From a checkpoint of a small transformer trained on Wikipedia.
Training: a variant of Adam for these matrices, 507M tokens, 3871 steps.
Each number is 50 + 15 x the weight over its row's rms, rounded and kept within 0 to 99. Layers, rows and columns count from 0. The size before them is the row's rms in percent of the matrix's.

# layer 5 MLP down, 192x512, rms 0.0453, rows 152-191, columns 128-191
107:29 71 52 53 29 44 34 37 58 61 84 50 44 76 85 47 46 82 37 51 51 57 64 21 44 60 53 53 60 48 55 39 40 52 24 46 49 54 35 29 36 57 48 29 35 50 69 65 54 49 48 63 63 37 62 37 26 48 34 33 59 56 28 57
102:71 56 40 46 49 77 65 15 47 40 37 62 63 46 68 68 59 62 52 48 50 52 48 35 62 36 76 62 49 70 60 69 47 53 49 39 47 66 36 64 37 42 47 49 51 35 53 56 59 67 27 71 70 55 58 37 69 70 51 76 65 45 28 46
100:54 66 43 37 73 56 47 70 69 68 57 70 63 26 61 52 43 42 28 44 33 72 78 51 48 29 31 51 43 29 74 54 54 43 57 35 52 62 78 51 45 62 69 54 46 48 41 47 67 60 37 55 48 64 29 70 64 58 56 81 45 50 55 63
101:44 67 50 63 54 37 09 31 32 69 39 37 41 52 65 25 46 31 65 44 32 22 54 24 52 31 70 23 49 33 44 65 40 31 62 51 25 43 68 28 66 68 61 29 27 61 58 34 57 67 68 48 44 34 33 73 81 45 57 20 59 37 21 32
104:66 45 62 36 43 27 53 64 63 12 35 38 45 51 28 79 26 41 55 64 48 39 59 70 53 44 69 47 69 39 36 28 48 80 51 65 46 52 54 53 27 25 37 57 53 47 32 47 21 37 53 35 65 30 32 48 37 68 47 59 45 34 36 73
105:31 53 51 77 65 43 56 59 75 32 52 41 78 85 54 38 39 60 53 41 57 30 79 52 48 43 55 39 47 36 42 36 73 74 66 47 53 42 60 34 60 42 56 49 22 49 23 25 47 57 51 49 46 54 53 16 32 39 63 61 35 54 45 65
102:60 65 38 66 53 39 43 43 44 58 53 24 49 56 65 44 61 63 47 37 61 54 45 50 61 54 42 66 33 60 51 78 38 66 54 73 38 87 58 61 79 30 39 53 48 70 25 38 44 26 52 47 47 49 68 74 71 27 59 20 55 55 41 48
100:59 60 37 59 53 44 34 53 54 54 35 53 60 53 58 51 16 36 49 47 60 42 61 41 60 35 53 23 81 80 62 53 37 54 50 69 32 39 29 43 74 51 47 49 21 41 71 90 86 76 34 28 51 28 56 44 52 57 45 68 47 50 41 61
097:37 63 67 47 61 59 64 51 65 52 56 72 57 45 42 42 49 73 59 48 59 54 44 46 48 70 35 67 74 84 64 65 25 53 56 40 44 59 63 52 57 69 23 57 36 67 57 40 39 45 35 67 45 49 74 64 69 61 43 60 75 37 53 53
094:47 54 63 33 51 29 46 62 18 58 31 47 50 73 61 44 62 46 55 59 64 76 39 64 57 35 39 70 35 63 70 51 57 77 46 64 23 41 58 32 57 58 50 35 65 44 43 41 34 47 66 39 39 47 77 34 53 59 62 39 48 35 37 37
091:51 59 48 34 54 55 45 61 42 33 39 60 49 30 25 51 45 38 44 25 65 56 55 51 34 50 53 53 42 49 42 53 54 28 39 15 58 56 56 50 81 45 34 44 56 26 41 59 57 24 31 61 34 44 48 37 60 40 50 37 53 34 76 44
099:60 49 52 43 35 41 53 51 40 75 57 63 41 54 75 65 51 53 82 49 64 51 45 47 60 50 36 57 44 44 34 48 53 48 69 53 46 16 37 27 39 69 48 25 57 64 62 62 52 58 64 65 61 39 49 39 40 34 69 27 53 48 50 54
095:42 84 49 32 62 96 43 46 30 59 31 66 31 40 88 45 64 39 79 64 20 63 32 45 61 46 48 68 71 55 63 48 48 36 58 53 52 40 45 36 28 50 52 31 48 72 74 53 36 49 35 41 56 54 45 66 47 66 43 42 79 52 67 40
103:62 53 35 72 58 37 48 54 64 25 36 19 73 63 58 55 54 63 27 61 54 66 41 25 60 33 66 51 49 62 61 41 54 59 44 44 57 36 40 57 48 68 53 65 45 58 45 58 66 38 10 32 42 48 48 65 56 49 78 46 25 51 56 38
097:57 33 46 61 28 89 42 36 50 32 57 36 24 55 68 58 59 62 30 56 27 53 56 34 60 46 65 27 48 58 68 50 33 30 18 69 56 63 27 57 46 31 61 79 45 62 68 54 41 80 42 73 60 33 37 40 63 36 53 33 73 61 81 58
104:26 43 33 66 67 47 60 17 51 64 54 68 49 69 68 78 53 57 65 49 48 38 48 36 49 73 27 59 52 32 65 58 78 23 49 37 79 58 58 57 50 90 37 49 77 44 44 60 53 44 64 41 54 51 58 50 35 43 41 55 46 64 48 48
102:49 61 39 40 36 24 57 59 41 46 49 46 39 40 64 53 47 70 72 53 56 44 57 40 64 30 48 50 64 52 74 56 46 41 43 68 36 69 60 50 53 47 60 18 35 77 37 38 56 26 54 51 35 77 27 69 69 63 44 67 68 45 47 47
095:61 48 47 61 31 37 43 47 57 56 49 40 40 36 49 80 60 38 60 39 91 41 37 47 39 65 44 70 73 58 85 38 36 51 42 51 50 72 31 22 76 13 32 59 80 78 74 42 46 30 19 57 47 55 56 40 26 63 57 53 34 46 47 40
095:70 43 99 60 66 55 32 55 47 47 74 81 35 54 34 29 46 42 59 48 35 38 64 57 51 57 46 19 50 59 44 63 69 73 47 47 62 55 56 54 64 44 44 41 59 29 39 51 60 39 49 43 57 71 36 29 47 45 64 30 44 57 32 45
095:68 51 57 31 78 69 83 69 98 53 51 67 53 42 35 21 36 33 22 81 60 30 51 63 78 66 45 63 67 51 55 59 58 68 56 62 18 64 76 54 81 38 68 85 63 31 33 56 67 70 29 38 52 43 50 43 51 57 37 60 42 29 67 55
101:74 57 74 55 55 54 54 31 48 60 58 53 52 53 66 46 51 41 48 68 34 60 41 48 27 56 20 64 43 72 34 41 51 39 77 49 65 68 70 36 46 32 29 40 34 11 36 59 47 17 59 52 44 58 66 83 65 58 64 64 41 47 46 46
106:45 27 48 41 39 55 40 43 75 77 74 58 28 47 68 38 35 68 41 54 73 47 76 62 63 28 53 33 38 37 36 51 38 48 70 55 53 39 60 43 67 37 69 55 35 59 38 51 45 39 38 25 54 29 58 23 40 21 59 43 62 69 13 53
095:64 41 41 35 51 34 64 44 56 42 09 67 31 45 61 31 43 78 62 59 77 55 51 49 51 42 57 50 48 57 64 62 72 54 37 41 62 31 54 27 54 49 78 40 50 49 53 31 69 63 64 20 56 25 42 73 62 20 50 10 67 50 54 48
105:23 68 76 58 59 68 66 57 46 49 41 62 68 33 50 59 62 34 79 51 54 70 70 54 53 60 62 57 55 95 38 40 36 56 41 42 72 42 35 64 37 66 49 60 58 39 59 59 49 25 59 68 43 70 55 63 51 42 42 54 55 40 27 49
100:68 58 37 38 41 41 73 51 23 64 70 58 58 68 41 58 51 54 53 38 85 73 35 48 47 19 52 44 43 60 43 48 80 53 55 56 36 37 59 72 58 62 44 67 53 72 44 37 55 60 51 46 54 41 43 39 53 63 54 30 27 79 43 54
102:51 61 52 32 52 69 42 64 59 46 42 48 56 35 61 51 78 55 28 93 67 56 61 57 20 52 72 78 53 70 53 40 52 36 49 55 62 52 49 46 27 43 44 46 57 57 48 30 30 52 59 45 39 40 53 49 46 69 38 25 32 57 61 62
101:25 56 58 45 76 52 68 42 48 40 84 37 55 88 36 49 61 51 10 59 64 52 33 62 39 25 44 65 15 65 71 43 45 61 56 55 70 66 38 36 61 19 45 63 65 82 42 22 51 59 85 55 44 54 41 49 63 47 77 60 44 39 61 87
101:48 57 19 63 60 62 64 42 37 39 50 40 53 21 43 47 32 61 46 33 74 28 27 50 40 48 55 53 44 75 48 53 42 36 23 59 52 45 50 43 35 77 55 71 31 57 23 75 79 58 32 55 29 44 41 52 51 39 61 72 41 42 48 57
098:55 57 52 45 59 44 45 49 40 86 54 40 69 35 61 42 77 32 72 78 37 47 27 58 78 50 70 25 82 63 60 50 67 75 54 63 32 25 65 71 59 56 75 56 41 45 62 53 32 51 80 66 58 28 65 54 58 57 55 67 58 56 65 58
110:34 59 57 43 69 55 34 61 59 37 33 66 62 19 54 33 25 65 51 32 25 23 47 63 53 41 38 50 51 44 55 73 69 52 41 28 28 46 54 59 58 58 57 00 32 32 65 56 65 61 51 58 42 68 65 69 63 68 61 61 43 62 50 52
101:47 60 55 37 61 73 26 58 29 70 60 61 46 59 57 57 75 49 73 57 38 66 55 44 21 67 51 49 61 67 58 63 49 24 49 44 66 57 55 39 55 41 71 46 68 51 42 45 73 54 50 56 60 45 70 32 61 22 31 48 57 48 78 39
094:51 40 47 71 64 67 43 49 51 55 27 47 77 57 70 70 38 51 47 13 72 50 59 37 34 34 61 66 36 59 54 53 23 26 70 54 64 84 38 70 28 45 57 19 36 24 54 77 41 66 60 49 32 52 37 23 42 38 75 54 44 55 39 42
097:67 49 51 79 50 36 56 55 30 45 54 26 52 73 42 76 70 67 63 92 56 57 50 38 56 48 41 62 48 54 24 62 50 62 56 41 44 36 56 75 51 55 64 57 57 45 63 01 55 68 55 46 44 35 56 42 60 55 44 45 92 66 64 60
104:57 47 09 62 37 39 41 64 30 40 44 56 59 51 35 61 48 48 63 00 53 29 63 51 70 50 49 36 62 32 75 52 71 40 56 68 50 33 48 49 42 59 62 38 47 41 68 67 49 71 17 49 45 68 39 65 62 24 45 49 38 54 53 50
092:60 36 96 43 36 63 23 34 61 58 72 63 35 63 43 44 54 36 47 39 16 49 25 79 53 46 24 59 62 33 22 74 62 35 56 53 37 34 78 66 76 56 72 40 48 67 42 80 67 21 47 32 59 36 24 84 56 62 45 56 30 41 59 64
096:20 84 47 42 39 33 47 51 40 42 67 37 68 60 42 69 04 28 47 53 71 58 35 66 26 39 73 34 44 22 45 44 30 81 52 41 53 55 52 17 62 51 45 41 48 23 37 50 53 54 50 61 73 59 40 54 65 54 55 37 69 77 48 44
102:61 32 34 38 35 53 68 42 27 50 53 62 25 37 36 36 60 64 64 59 86 48 64 32 26 89 67 52 77 68 37 51 50 35 64 42 44 23 64 36 49 38 47 34 59 54 52 51 31 44 60 61 61 29 27 47 49 27 60 72 70 83 05 58
111:60 55 37 43 13 42 28 54 70 30 38 61 97 45 65 42 41 31 23 47 61 65 48 51 67 77 56 47 42 64 43 63 51 50 54 58 40 34 34 52 47 99 56 51 69 55 71 49 77 46 29 55 71 85 16 69 38 55 51 83 48 54 73 34
110:45 38 42 59 44 48 60 68 47 46 63 50 36 49 37 66 42 38 40 53 42 43 29 40 55 75 61 54 45 54 50 67 50 45 44 62 74 56 29 63 31 45 46 50 65 53 57 46 43 64 37 69 47 58 52 00 32 61 45 36 27 55 50 44
099:45 40 45 83 69 31 54 54 49 34 46 55 34 84 67 67 74 83 55 74 36 17 26 59 60 50 79 64 40 58 31 73 40 45 42 27 55 47 39 75 50 49 68 54 65 64 32 59 23 65 55 68 39 51 14 63 30 52 80 44 31 29 60 48